{
  "n_layer": 8,
  "d_model": 192,
  "n_head": 3,
  "n_kv_head": 3,
  "head_dim": 64,
  "d_mlp": 768,
  "vocab_size": 4892,
  "activation": "geglu",
  "norm": "rmsnorm",
  "norm_place": "peri",
  "norm_eps": 1e-05,
  "positions": "rope",
  "rope_base": 10000.0,
  "rope_fraction": 1.0,
  "qk_norm": false,
  "attn_scale": 0.125,
  "bias": "none",
  "tie_embeddings": true,
  "parallel_block": false,
  "extras": ["capped logits"],
  "init": "uniform",
  "init_std_qkv": 0.0411,
  "init_std_o": 0.0411,
  "init_std_up": 0.0411,
  "init_std_down": 0.0205,
  "optimizer": "soap_variant",
  "lr": 0.00591,
  "lr_mult_o": 1.52,
  "beta1": 0.95,
  "beta2": 0.99,
  "lr_head": 0.0111,
  "warmup_steps": 200,
  "schedule": "wsd",
  "decay_fraction": 0.752,
  "decay_shape": "exp",
  "final_lr_fraction": 0.0,
  "batch_tokens": [32768, 65536, 131072],
  "seq_len": 256,
  "doc_mask": true,
  "train_tokens": 241500000,
  "steps": 3695,
  "dataset": "wikipedia_en"
}
Each number is 500 + 50 x the weight over its row's rms, rounded and kept within 0 to 999. Layers, rows and columns count from 0. Numbers have three digits each. The size before them is the row's rms in percent of the matrix's.

# down: layer 5 MLP down (transposed), 768x192, rms 0.143, rows 404-434, columns 64-127
# gate: layer 5 MLP gate, 768x192, rms 0.15, rows 405-435, columns 64-127
# up: layer 5 MLP up, 768x192, rms 0.152, rows 405-435, columns 64-127
down404 096:457511580561555509443471484541569564476445441485493449466513520519514443481467467509524535503485555478455485545554526451566490513410555582484383495429459454499398503552497508530510520528403495
gate405 106:470532540479449498551474596427410436465386480458530495406468489464547415577424406508456574551465599520479429515539513504552470506514539625528475480546583453488445548468554559457523482545486470
up405 099:590490515572554416543456561525582436453478501458461492517439394458560537574519540510480482508509502587509549466581428507526570436487475502528502509458505458494446557494444482479617492450516437
down405 101:493548449538475419468593385505474565479663461515594568504586493453516490431539609514475496449527471583507487430483435543511594456486452476475501452456485486580536487451492432445473485521494601
gate406 100:445516515505449447505423569532510505549508552535534459485511482537402554449447507564452423503608474485434464509465446312485581480439577505548583513488538527512584491483493587531425437459460512
up406 099:502601475536475439570508510486536476452533486501529458503592483509577505609482560538482626531435470516498505480445530570499606472379457493564606439458477525565514391530519450475438540546578494
down406 102:467564486617457521531416499567518456513538466542479418521499484485440511430544502553489412438545554466458526432485438505493611485515585509523502461477471436532464477438423533531560389464433532
gate407 102:493443519566452439508511422574393430483523431479537507604445506586546411519488518549437584517446512509552540557431449482486575492444528496460491509433603555495548379498581491504451588514544534
up407 101:593611534536373613524457477475493600574542668472533507549542451518519615492473470451423539535551505474428496399438584495441429539466493584575551545513468529493450504459546584532528427528419464
down407 109:464548430436529492456524521478541492501525531493489510506500506493599600476556459506464545567504524500485456512387471485449526379487481566535562521513552527452441473526519438551501445497571464
gate408 101:455382433574499484560462460530503497514474574475484533539478411467558442470510500519495495518494439554569486452501496418568479529487480453445487398481436490478491502517609568480550503476470550
up408 099:570501479467532487486527508418524517511476550549501494494414479415467559490422473429390512499409478476571471593494515505587457495547546572472480491492416418502552424546486565566514460513453522
down408 101:507578518477537479519543547539464496522520431461562487461499632491468402525552555510494502442512494454518446539456531518423489452429524531564456561426575554515515604516475467471398499427428484
gate409 093:512505539594521568495525503476512556496471451564467515420505463500438503423559430554535481550592482503540476555419348381459515485503461471452548523519468521485439547522580443447585519529479562
up409 098:492453467505380444554514501464525476522536493467472553570514427567637503434538568541518465503489436571473477521510468481488466512535584487550471536464521454467536432583400495545455456520442521
down409 095:493503517428569447522477407522451595507481540510479487443527512481398496522528517407440444444485466432576529478417468510492536541449504475510524545525568592567495569502471455475549442466524446
gate410 101:473397530510489480461450430547490488435412500442560449428495427590516593520514494567493431455474577526480559534424579575430455528463533526519516479518395492514449541541521432484545413525499497
up410 103:520461490544566554529396532562543522515495470471527540463464503528543491544527430422472593498490487421440607478504428533499369411458548520516487527552601494514511509506502475495549533477524510
down410 106:571535488411492582478453478483467540452570487537493570575500552493465444457481486451548549518463477537525532551498557475524492483452456442512417550459502530600524482474490494533531451657433454
gate411 096:444540520446508489442559540481497521494473488460502525478427426512514525599516505623494497411507577504524560429487490540498592420542583532469555514393421523465495480491418438583525493494565432
up411 096:476440508562556409581475450515469527424514519475509550439512493510544585607555505575457427463471581530516467508477450605500501474546530497506535553405441418528520517546410454419485513544600420
down411 103:597517453433575545424536489507515572551593542496583513491511648489520488463449486481463496527535437616402422665518463484511492498477513478479462447544522581550583544491503509586456438535513610
gate412 111:514552441429708522524397577545434499465528487525504485428481523458488555507528488483573468471534495475414479431471444570521523512495552517466474480449537576521439533524417550488556517469509451
up412 104:470492479495403510519427507506436505456503596425557475501503492463485511466604529472429376524558498513525567569515453446520456511446553560448564540538569546439489613526517505487399517535488434
down412 109:522479538451637442536471525470484554517583448474481444459421469449460569477493573532610463563514462491467496402472461577496547539523588460546500431459457534541513502474406475475573482543471420
gate413 098:511534579502482450531511411424459528446566463529424489504486404568520528480590506528484499432498508485449551528580452509529550395479527509412466590422549559538517510512522392505571563497546439
up413 097:555537490497495509605503487500535549460431448548479433462473474556504540476506541534549594458470457451568536488504449433423553485491454486581435481480579533559399425519462485541529543548534477
down413 100:494539468437497508479493554582460545471503667469394481465524532555453447582451495546493476521546489474501563488432567552488392568524493447568595489461466459497504418633450581473466531553408546
gate414 096:440474456512461487425439437447549547533478522568541576528428583515490570442483512519433429457363385445496512581571530569498524458456525534529495534548521590424531480492518461461466526539560458
up414 094:541422475503528487552535426443478451558513553488476479446446451541419520479541514540453515430425445489544493550525425544516538569521436497446517489459471535473530528534535552487568469537598405
down414 101:468518616488528535483483598468494433530447442446480479552480504494422413496590499403430531604617547470546447505479495469449547459593500435468445462491428514521502430546464592475451500496485554
gate415 091:521500482446488550573438495572450572584485595582538550556558549561469475521545541450472551547524476520477556509524467586504558508527408440452382481536493574449477466510506530515489435548491489
up415 091:480550525420500518486511487497564570566538510452431528546478621524484556568508500490492582604585512582527584502512485576537499514499540512483449540523415532469521519487497440492527564660378398
down415 093:477425495548588517401479514500479546424413480508647502513436525531578556497468458558566490441535540498568464532392600462382462521521445510478518490495512516565437573518503492519535473479547566
gate416 097:520471568524463440508483455544486496487428441490525528456483531453468507543445558439493560509419568371483488469454478508500463579533572503552555523499411525482514537487484560533497498508522435
up416 101:522448562506488587494523402515534458557440535465543581482376401514508489485548464485514460467427583480550497531562531548499494517454599449409522578463544488533477443495528545515521486493492503
down416 096:480524492470540372549517517532472502489398486506530522526478486475554494453515618538481458495510523596412489495451491588548543427539473468426570447509538469554488440544463519445514472504459527
gate417 098:382493512495504437520518552609517530587450429544468553483489486587537553405575485529468439546497600533495498513521552544544503476417483557561462553551594498497517473520559491466570521491493564
up417 102:557483535554468505465466470542530500443519501464594608601505516433583457469464509519543451567517582527532426574559490520546449489497488536444530457471553440426521512527548437440584512568503594
down417 101:517494490533450471505578430518417605460503486530451507509530641504465451564435550471532536530458503438495442497555547455498546440478409475471499522428535528537421517442510446479442496433525371
gate418 101:519481516528448497506526499501510460440593474579424489505410626456483546516459502455486398544542378558567502447355445566446539450513499478480525477528484499406465402518528566546521533546539379
up418 104:364528468539516496472551522465536551471451419614587473455396481446474517437482567582485588524558555437477484448557529555530428529429443476449500437483428548422514472489551517529485538538449519
down418 102:463514469563446490502390493527490481438517478504423491491528511536556474518547566527548479482463526524498472467503483505517490374481552554488499570457544547523454549488517493492631477543556433
gate419 100:474489411516462544499481509547496579518528507531522551504492518564532517494475426455540452476489456541511469538532443500515525581473423537512458492552450535556523508413533512456480481535504449
up419 097:542547546458515460495573467572562582480495519448586554588607477597506540458568494405557525537463536492411576568457445514572473469470470416509545486516425517481493460477519541614508477459444495
down419 100:374552560510540446445491505474600508510413507553464502504488479438502489555486468506383506455517521517569422536479522475447555463545534535385494541486611386516556524446393514476540518530471472
gate420 096:563600451561447459625467494561515531494555508525470491400482450481414587577541446547452516451463500457544566461499458508562380490524510568533440574369409551464514462498515499493555432513494487
up420 100:517420529503558469440549525494466597490575489524444465527503464506484442524508429490435472518587513507476482478479457388314523457504483455464636462509491554530481520436563563518541621453551539
down420 101:503478480456410487622469561533516417512445493494488506384517555474428691493438497496534464443357519500501422466526405461614548503402482448528389490489521484418548482537598492516510579468496536
gate421 099:496502398552540508484472493489424452490537397473478543521455526491530533449462507517503477542484523537453412415456458466469505548535601488565549420520425528518547510548471451575529510483446606
up421 102:551582452494501413515512539490554563540472451524542526538537503607517479547487450536479423474569408488563531462548426495397471471516392529448468409539519419497452525558539538553516429541599613
down421 096:431482524541517548468468407545428413476548568473417541565549475480426539469462527492454456518513527427551639456525457504456511497514536523566492495472495504540499458519479570485508542608380445
gate422 092:468493453509555605496541513466487494445525502503542526492526533513565481527522500457581586497479575400475484533513468500452535467534448529390496516450558420508644526419465434535507384502557493
up422 096:510513517509462613460547493560469435471505559501571514652574517574589535550437415499479511566432445522451520505515503462539476533476528510490448579509468467585575498423517534478659570500535518
down422 105:479444498472526397536523518456538521432439486561468512449550437495414556412516532545523522555482527472472525359464526481478511484454547466502557575491456495570471520435415491483457532478541522
gate423 103:559466562485547492533453473499507508532522503522461498522498493555556549577566536570443517557542484465484499454498477453423418462547478576551516446495595546460498541583417506505546645457592423
up423 101:524458410444487493471512489556527576521519554549506487428533520529598507470525498518504482483477540523519613475528587468511402486451424398503512522449458472469498508523447485549426520546521583
down423 104:478477475607505425499512530505497458460494451449539522471498594479515484495472426494434476544513487521482485548407431443471464594537553466552527576483487565585481474466509493452569444476573442
gate424 098:521466505448438473524524476465471513467395497574578534500416542516427512612479540452483538433445469483533500538443526511410481392530474499412531493399493400532459449499523542468581527488534470
up424 113:468519484481483417562545558449465566497510473438599569518441543492480480475522535507492493489469549467440517524551386455517406521493474458474488468518484499527432558478537574470475487456413516
down424 106:447558505488507438456478456546529441532397432577415475496478452512425525457498510478513482472554486592492466536560651389491522546515390490461550551460501480514481449428480506422563518522402488
gate425 116:466471564520543532508523555511507461461630493452530445536470486496596479489506436489589533452408560455571549571500505571515509459493523430505501532624516556512490531554471529452443407472467470
up425 106:511559482495486532420479445515394505576444492572450504525506559544395503502469455491516505512511429522387385403501547474509524561543468632471475565423589475550512512456550437563496554495522559
down425 115:509502499471493571575341494472448549611493508531451481464511480455483587511456468530505447453519438540494478484541534514497505513464549504510482498435519498507463445559514465494456580594423503
gate426 109:455539624481552488502477420528600561474457552573486516500436447524573598561511577504499502424525465513599627468499530559533479571442605471578523516499432501464525506549504576415458523465438403
up426 096:528489458503368464554465569551420501458517529496484507583548533522524401427462379436506491525456476545501490444492483487490531521474480406599536452561529532588405447551545513526501507504517474
down426 094:507507620474557469452531433509539442475459499494474484470541500410528662525474518534384453528519481466553517577496594570464508525489579515568531505415508476484485523556535452549477580578481461
gate427 101:474493438492502468580488461481494483445560493436494518504407498498489541498451465501536380559520540582506543533490411613508424388488563391471488461520565496487444469449578489487527556491471492
up427 104:543515489425519508515467472521495627522471511495494507379561472402479454430481505535469460491492439482449486566558486517559502462508418563513503462547492464496406465467558489462416443407473525
down427 100:520507487536428516522506476582593492516507523402470472508475554543456540512527562476445545424476570671588562478541488490532523543503563471583387520470502502437541491550493484475528487553577564
gate428 092:558532556538530537492556521455422455501464479448538475527511484611490649489559580468518540445471499517381525511548566448480448535433536529561443574502448422488477521444521526466580521479437578
up428 098:480487523424545564467602500527574489543509598483494469495545463471531577492500618493509454507516561482477487543541489513443395531573540600555418560467519525524398483541437476444380506447411536
down428 098:540471538535416410520489470464502495552548463490488493490510498463404524517515386481476582600432506557575503478489396439604565475490473465481596496488545420544517474498503512498455482512458377
gate429 096:497452519452412532444512579521480521586551478562527522520506426577567620496441528491480462516493535490525557535578405533551386358540435485494540430495537581469490518457382571518492498428534562
up429 095:544451517588561500529526566523543571582452511549510445453492516537454479442467543561544540425569529534494503470442484508498555495534577451571540490469399442629546436463448532483436564475584532
down429 100:543539470461505546530520511538514463467560565565511455490525481538511507466469520376549475475558608507552421520498495453495453459568490528521510404543510468529490518547492472543442454510475470
gate430 097:517468504446507547445552508540492496644503426524590509511447435518518465560511466479488494470465494495406525459505520448583416572541617473503472512481554540601515602449500440532608525626570507
up430 095:488509447468501507495458505515510512547512520542434510536524490439501611519437431543499515516474471537588530641563525590564496507440517480501506592530547523556582495528438528549561539514504462
down430 101:591556534439572480443488511537482413566560499582540578519478470503488567585497479541514517540519543514429532401600460649537448550585441476522552489502494500576586489536447496540522557568640460
gate431 100:455440448578504492552470463527544554515519426445517490481510458609466517559527506495642533499480487454521493511539438568588480457474479468469539504542468501488459548561490523438455587535492458
up431 100:568394424574481546496460424571543546614501477490527538502452446402598476491480472477471380501524483461434486576557453596467435522466530481499480487506568474557479460530408530454434506533438502
down431 104:539543518494471499427449472458551545419400589580539506479564509546521565434496532399469514446557575563467513523434520569521499515461515464677490421491481472582500553387456494417551531533443500
gate432 106:508520522468504517532545543477490466515488516425451476543460549557652506535472462446559545486440514559445539487552429474501440513607531491469520510412528513430499482453480564538529535499479456
up432 102:565479502521542527534536506527483504508513461469511476503513460557516427516436475511603461430467455549578504575477456568550512531593512512454492595431478497501438577531381491496408515554571493
down432 085:410440418534450366413514579479461520485402441561533588436400369486540403468495543485450520499426516498489492571468546483499470535430412520567601480510562439498498539487549549446560468470580509
gate433 099:551449460497463497469571619479423547482517505499447475509509482631546542614446474499486506562518503491480438517522469541510474501558476474474474483500504528519526513531542460474504449502547493
up433 104:520401477485483503464535576420543500549497531575392534569516428470363631549433482499509465573462539492413550500533502638552534514453608553422573545556493540478531487463480530541500483519429481
down433 096:491580515514486449455406504589477592544465572493442505536483480543579461473509461566449583451512471455433478431429589428522493436442422536480445489464564533487510531603528479473506507472501411
gate434 092:486464520541570553481487474520426436555499552410528489577500489490531467520522561465442527556515507515570533515495436504461455415469492525446476417497484534444598522434545520449568536496461469
up434 096:505496535438521426502446477462633484528474502474425496458429436533432485443515464483461505555419469539572451542496460544439539521440474521483570573457514459552439539479515560461455518408537550
down434 097:445481434559481522615504542466430454562633504490500517522610485415517364579544523494509519532489432562537528531498517463490514498480478524554450474420538525485599564481477393475540484480441519
gate435 097:462541589488510429563405518499500422397458515569641529409541448566523448451498498436453489447461425456548463535496541493461468509454402537526501449482442551543470589453442483454497526459547520
up435 102:394504509451510479444464419457519472483466559549499563439468480521542395534532456474446494431487493522513440521443469496529449434401502502520582488592399452547522456505424475454447491468521500